Weights of a small transformer language model.
Architecture: learned positions, untied embeddings.
Each number is 128 + 24 x the weight over its row's rms, rounded and kept within 0 to 255. Layers, rows and columns count from 0. The size above them is the row's rms in percent of the matrix's.

# layer 5 MLP down (transposed), 512x128, rms 0.0602, rows 38-50, columns 0-127
size [115  97  82 131  87 111 102 104 114 109 110 104 100]
[[102 129 150 117  86 138  83 145 106 114 153 130 116 152  74 126 103 119 163 114 133 129 122 149 117 106 134 142 126  85  89 146 123 141 152 101 170 184 131 128  94 124 138  96 132 102 139 167 103 142 147 116 136 169 132 163 112  99 153 114 146 143 153 162  86 124 160 143 166 122 150 127  96 138 160 134 108 126  89 157  85 142 136 137 122 154 160 116 113 151 110 152 117 127 120 128 113  96  68 146 131 102 143 158 109 121 115 159 135 111  85 144 138 113  85 113 136 139 165 167 121 119 132 100  90 159 124 158]
 [128 133 112  86  86 127 137 146 119 115 158 112 146 139 157 137  95 106 143 116  88  90 101 136  99 130 105 130 138 189 148 145 103 122 104 139 167 161 114 126 127 176 147 168 160 115 128  80 146 116 155 133 131 164 158 125 135 158 144 132 131 110  77 122 158 134 164  95 151 135 142 133 164 150 130 120 178 134 162 128 160 128 141 117 146 135 123 115 135 146  94 132 141 123 129 108 129 150 112 115 102  88 122 112 125 149 156 110 162 137 164 127 170 110 107 104 145 129  59 138 128  97 163 124 160 151 171 115]
 [131 147 109 131 118 148 144 104 163 128 101 171 105 106 151 162 128 123 121 146 126  96 121 116 106 179 143 133 162 109 140 141 171 140 154 141  96 111 102 120 181 170 135 109 116 110 119 126  90  68 146 120 100 120 110 112 136 124 126 118 132 123 115 132 113 127 128 104 131 106  73 187 138 134 119 158 138 142  98 162 130 159 103 162 108 145 150 125 127 111  86 149 134 174 137 103 137 171 111 118 127 145  79 185 125 169 128 145 140 142 118 156 163 117 130 108  98 138 120  97 147 124 144 144 164 118 116  80]
 [130 137 127 130 127 127 119 107 129 136 128 125  94 149 109 153 134 142 132 131 155 144 154 119 103 136 126 102 148  96 120 179 153  95 158 113 158 182 112 121 144 186 123 147 133 134 152 100 113  63 169 119 149 146 139 169 133 175 158 132 119 136 142 103 172 142 123 102 124 169 135 149 129 113 167 117 162 185 156 128 132 153 141 138 141 115 142 123 165 178 113 149 159 104 130 123 116 165 121 177 134 133 122 135 110 109  92 104 135 149 125 172 123 149  98 123 101 146 148  86 163 144 116 123 154  97 155 109]
 [134 139 142 103 134 117 104 109 126 139 113 103 136 127 141 148  96 114  96  81 173 139 164 120 166 138 130 131 131 118 124 118 164  90 157 153 102 128  85 138 105 118 128 143 133 116 122 145 132 168 146  93 137 172 144 159 152 137 121 139  84 110 132 143 133 107 156 160 119 127 154  99 149 117 128 122 133 136 113 173 125 124 113 137 130 123 102  92  81 120 160  91 116 123  88 115 175 134 157 158 158 127 154 118 138 118 126 184  77 180 176 161 119 109 121 140 117  96 142 125 122  58 138 125 145  98 110 142]
 [ 99 143 101 126 165 103 158 160 177 124 113 147 127 136 150 126 119 148 112 140 150 161 106 116 151 104 126 152 127  88 210 187 105  81 116 116 125 131  95 109 107 102 151 151 155 160 157 138 128 167 136 145 124 140 126 154 120 108 153 151 124 119 155 132 123 120 147 125 107 128 130 131 118 129  60 139 145 116 106 131 161 138 120 113 128 113 103 121 124 150 127 148  86 104 100 143 131 151 159 106 110 130 123 158 153 110 152 173 133 143 133 122 146 129 108 135  67 108 167  70 137  95 163 111 118 122 134 112]
 [ 90 133  71 110 149 141 155 125 126 121 111 168 114 164 117 121 130 131 156 128 116 130 138 122 125 125 128  68 106 117 118 153  91 136 135  77 155 113 196 131 142 133 120 118  99 169 153 116 157 134 116  80 107 117 100 109 137 152 104 135 126  86 154 142 150 135 123 141 119 106 115 122 117 131 167 146 147 104 135 174  97  90 146 135 110  99 116 109 114 135 123 137  71 135 170 150 107  86 151 121 134 143  91 114 112 124 149 165  97 136 140  97 121 112 104 158 127 166 135  91 147 124 125  96 186 119 134 121]
 [117 164 129 150  99 136 139 104  99 127 112 126 127 135 139  99  86 134 136 131 103 169 142  98 133 125 111 106 107 143 122  97 121 177 103 111 126 120 142  96 121 107  91  97 158 105  82 120  99 208 113 121 132 105 143 132 144 145 100 121 147 116 114 165 116 118  67 136 147  97 115 130 154  92 121  97 162 117 144 131 125  82 114 102  98  81 122 150 117 168 133 110  97 146 171 126 125 160 106 115  77 109 119 122 128 150 136 109 138 121 144 101 105 125 140 156 124 122 123 137 133 101  88 137 121  80 178 136]
 [160 129 126 122  73 129  76  99 117 134 104  84 138 127  67  92 170 112 118 130 146  95 124 163  94 139 117 111 136 143 107 167 121 130 147  87 154 122  99 152 115 114 122 112 120 113 137 129  89  84 154 122 102 105 138 182 117 150 164 110 125 138 132 100 126  99 139  84 143 150 141 133 128 122 112 130 147 124 144 121 123 149 133  92 170 112 150  95 167 109 123 131 150 118 124 170 119 141 152 122 119 137 190 138 153  84 130 147 150  98 112 125 133 134  88 123 124 144 197 115 141 138 113 153 116 140 144 143]
 [142 140 124  88 174  70 143 113 114 103 131  94 115  71 119 123 129 114 158  96 152 137 150 109 148 131 178 141 108 143 143 148 180 104 123 135 138 105 175 121 138  70 157 148 116  95 137 124 143 119 135 102  78 117 119 138 132 116 122 165 110  80 135 161 139 167 101 113 144 111 137 164 120  99 152 128  76 111 135 116 123 141 128 120 136 134 112 140 127 152 127 142 110 166 160 139 123 118 150 102 116 117 131 121 106  94 174 123 149 107 116 171 111 152 127 119 108 139  96 122 122 158 103 133 177 143 148 176]
 [148 129 106 126  80 159 103 134 103 179 116 135 123 153 137 111  93 123 134  86 174 118 137 141 144 138 144 125 131 105 125  85 139 102 103 152 118 151 128 121 131 125 100 118 106 149 100  83 130 125 134 140 126 170 156 127 121 134 156 121 160 130 140  80 137 163 103  97  89 187  75 111  88 128 127  97 151 152 135 149 104 126 126 147 100 165 134 159 153 108 131  85 126 162 147  92 131 145 159 160 131 118 101 146 108 109 103 146 132  90  82 166 147 125 104 144 142 108 129 126 116  89 137 113 179 139 135 130]
 [124 142 126 207 147 126 149 112 162 122 101 112 149 198  91  86 116 153 108 100 113 141  92 164 107 139 118 115 141 152 131 122 119 145 117 102 153 106 156 125 127 123  63 121 150 108  95 112 117 130 129 161 129 136 129 106 141 129 119 114 147 148 145 150 155 118 117  96 121 128 163  91 131 129  97 134 162 112 119 121 144 121 124 144 146 127 131  93 101 127 173 127  89 152 142 121 132 100  78 140 143 123 165 158 124 165 116 117 128 112  99  92 122 137 113 110 169 142 105 133 119 125 159 164 197 162 127 135]
 [133 132 133 113 105 102 105 149 153 168 131 162  91 183 102 123 139 168 140 133 137 160 152 133 102 137 145 117 154 102 139 134 130 129 148 114 100 103 109 143 133 103 134 100 101 152 102 149 103 160 129 155 197 146 164 130 145 128 134 147 127 127 133 136 144 134 156 129 111 135  96 112 148  94 128 110 130 166 112 130 152 144 148 127 136 130 125 114 129 142 129 155 141 228 151 104 148 109 123  84 110 148 121 130 113 160 142 107 150 149 138  92 178  88 124  94 149 180 117 103 103 138  99 139 135 115 145  93]]
# layer 5 MLP up, 512x128, rms 0.0599, rows 39-50, columns 0-127
size [ 96  79 103  67 115 102 101 112 110 113 108  89]
[[145 116 112 137 174 132 114 146 111 130 130 117  76 118 143 108 152 170 110 157 165 159 129 122 124 118 135 139 104 121 147  87 116 115 150 108  85 110 160 161 154 142 130 122  81 103 136 141 112 120  86 120  98 124 107 158 141 123  77 145 113 142 143 128 100 128 139 155 100 124  90 118 119 126 110 100 146 133 139 114 147 112 116 106  97 148 117 134 103  62 138 133 157 113 137 154 121 112 162 118 163 135 102 103 128 102 115 155 109 138 122 114  96 125 119 192 141 161 150 112 163 180 126  86 122  79  92  86]
 [105 120 112 155 141 118  99 162 101 104 151 127  95 124 130 105 158 138 132 123 133 146 135 135 158 117 135 135 139 180 145 155  84 125  96 115 105 162 122 105  89 100 113 100 151 153 160 146 142 150 101 133 153  98 144 100 114 133 127 137 164 105 129 135 153 189 106 149 132 168 184 120 139 147 126 129  93 125 148  99 138 145 147  97 154 141 129 116 138 139 176  98 151 126 122 109 124  83 132 126 138 146 168 127 122  97 140 107 137 111 155  81 111 135 147 135 167 149 128 178  89 100 132 159  66 125 135 161]
 [121 149  78 113 114 150 127 158 144 139 107 121 105 135 153 117 155 106 102  97 150 103 132  99 100 134 126 163 110 108 128  81 120 168 123 178 106 159 146 142  98  73 120 164 127 118 148 172 129 180 118 112 139 130 162 165 136 123 131 114 115 125 150 182 115 135 121 143 118 132 107 150 140 140 127 152 102  83 109 110 151 142 134 127 147 166 106 113 139 105 133  98 105 147 121 132 109 153 161 113 114 131 151  98 119 133 192 134 118  89 127 110 149  93 159 123 142 135  94 175 161 138 134 122  89 177 134 144]
 [163 133 127  94 114  92 164 145 149 121 139 129  70 169  99 108 133 134 154 175 113 145  94 137 135 120 107 103 134 161 129 107 137 190 128 122 152 146 170 123 151 139 110 111 109 126 123 132 112 142 105 140 128  85 140 120  95 132 116 117 141 132  99 125 130 144 128  89 160 113 100 147 121 154 117 145 111 149 122  99 124  93 125 165  91 153 144 167 147  84  95 113 142 130 141 141  82 155 103 109  75 128  98 136  84 121 145 147 171 149 120 103 119 122 137 127 136 173  83 114 120 155 102  84 106 148 147 115]
 [116  73 140 127  94 142  97  95 119  96 147 100  74 120 151 148 105 136 141 132  96 138 114  84 109 145 132 122 102 158  94 143 113 136 118 103 149 152 106 107 116 183 169 145 132 157 106 141 152 134 131 157 141 185  99 142 126  90 143 116 129  89  95 132 145 159 108 140 118 119 151 141 106 104 164 121 119  89 109 120 139 157 102 112 124 125 130 133 130 114 150 120 137 123 107 133 168 130 107 116 139  95 162 144 139  95  79 119  97 114  76 123 125  91 132 112 146 145 160 102 119 192 155 151 148  97 123 126]
 [107  99 104 124 150 124  78 136 123 128 112 121 114 122 203 116 115 110 124 134 102  81 121  81 181 137 118 168 156 144 136  88 116 134 104 168 132  99 102 120 118  93 142 132 138  97 155 148 119 126 142 131  86 160 116 133 144 115 174 102 137 140 134 129 154 121 137 113 151 133 138 107 142 105 129  97  98 122 117 119 144 112  98 131 193 126 171 134 136 152 128 118 158 105 112 133  83 163 116  97 120 150  97 157 122 118 109 126 110 126 113 154 128 131 101  77 124 137 121 170 181 139 162 144 113 106 114  96]
 [182  96  88 125 120 123 129 155 168 137 119 141  91 148 138 110 181 135 113 162 126 110 137 115  97 150 123 113 149 104 121 114 157  64 118 148 163 110 111 131 112 129 163 178 102 120 144 147 142 118 105 170 121  87 127 110 103 131 112 121 111 145 140 106 160 135 162 130 121 143 115 104 121 152 113 102  68 110 112 107 145 159 128 130 114 134 127 120 168 116  56 121  94 126 113 155  95  88 140 106 147 115 165 123 131 114 123 149 155 160 146  97 118 113 151 115 146 109 132 112 131 156 170 141 160 129 103 156]
 [110 132 146 123 121 138 172 113 158 123 138 160 154 101 177 132 128 142 148 130  95 150  68  86 164 110 146 130 113 109 110  81 116 126 116 147 139 146 105 111 135 144 117 136 147 136 100 110 110 158 152 125 157 158 101 136 103 134 145 122 106 114 136 193 165 100 120 180 126 136 174 136  85 149 106 102  95  54  96 144 145  99 121 174  91 167 140 128 117 108 118 126 125 114 150 140 114 166 129 143 159 137 118 122 121 135 122 122 121 138 130 122 172 127 156 130 130 147 134 126 128 125 120  68 142 133  93 137]
 [130 145 147 166  60 146 166 163  88 105 139 113 123 140 114 173 160 139 118 142 156 128 141 111 137 142 105 121 151 122  86  81 136 108 139 149 115 198 114 125 115 163 136 126 137  81 150 152 129 132 143 148 154 126 152 109 143 141 101 120 156 173 165 144 106 134 148 153 136 118 152 112 168 166 125 111 158 123 144 119 149 121 104 101 136 171 114 148 159 145 127  96 123 146 107 111 149 106 169 156 124 168 124 104 135 157  72 111 115 108  98  97 132 138 126 127 117 137 146 133 110 110 117 128 120 111 186 134]
 [107  98 194 142 140  88 125 124 134  98 144 111 152  95 143 164 163 119 134 132 112 136 102 115 113  94 106 151 132 145 119 160 137 146 134  70 105 110 161 148 137 136 122 167 129  76 119 134 129 147 152 151 108 137  95 131 121 111 133 166 104 145 153 185 132  84 138 135 158 118 134 152 171 136 125 121  92 141  99 114 154 125 122  86 105  96  92 113 133 142 105 143 153 116 115 170 141 111 114 106 144 118 134 137 164 117  97 147 137 139 162 106 138 114 171 127 151 166 174 106 160 141 132 159  88 117 112 152]
 [116 127 141 137 113  97  96 177 119 112 164 111  90 137 147 122 101 116 150 119 156 155 111 135 143 138 141 113 132 119  94 146 101 137 150 184 118 144 118 160  99 126  91 138 103 118 143 105 162 173  93 170 154 119 141 134  91  96 119 145 123 144 129 114 112 116 114 108 103 185 134 179 133 107 171 122 146 156 129 132  88 131 144 129 127 125 132 112 141 140 114 112 135 147 147 137 110 164  78 143 143  96 110  76 125 117 121 138  88 124  86 143 129  73 128 101 139 144 154 117  85 103 111  90 100 167 150 126]
 [146  96 109  87 172 118 157 110 126  77 165 129 150 123  82 167 156 141 115 169 136 115 146 157 134 100  82 133 111 106 109 125 149 119 111 156 141 147 183 166 118 137 162 149 127 138 177 118 152 120 155 153  30 147 137 103 105 163 123 112 152 147 146 127 126 132 122 137  68 131 118 116 136 116 158 122 142 138 131 132 125 108 108 136 115 112 152 175 131 109  67 152 136 114 158 116 105 132 138 131 114 132 127 115 154 114 106 134 103 141 138 102 108 127 117 112 124 146 110 136 113 113 128  95 151 146 136 127]]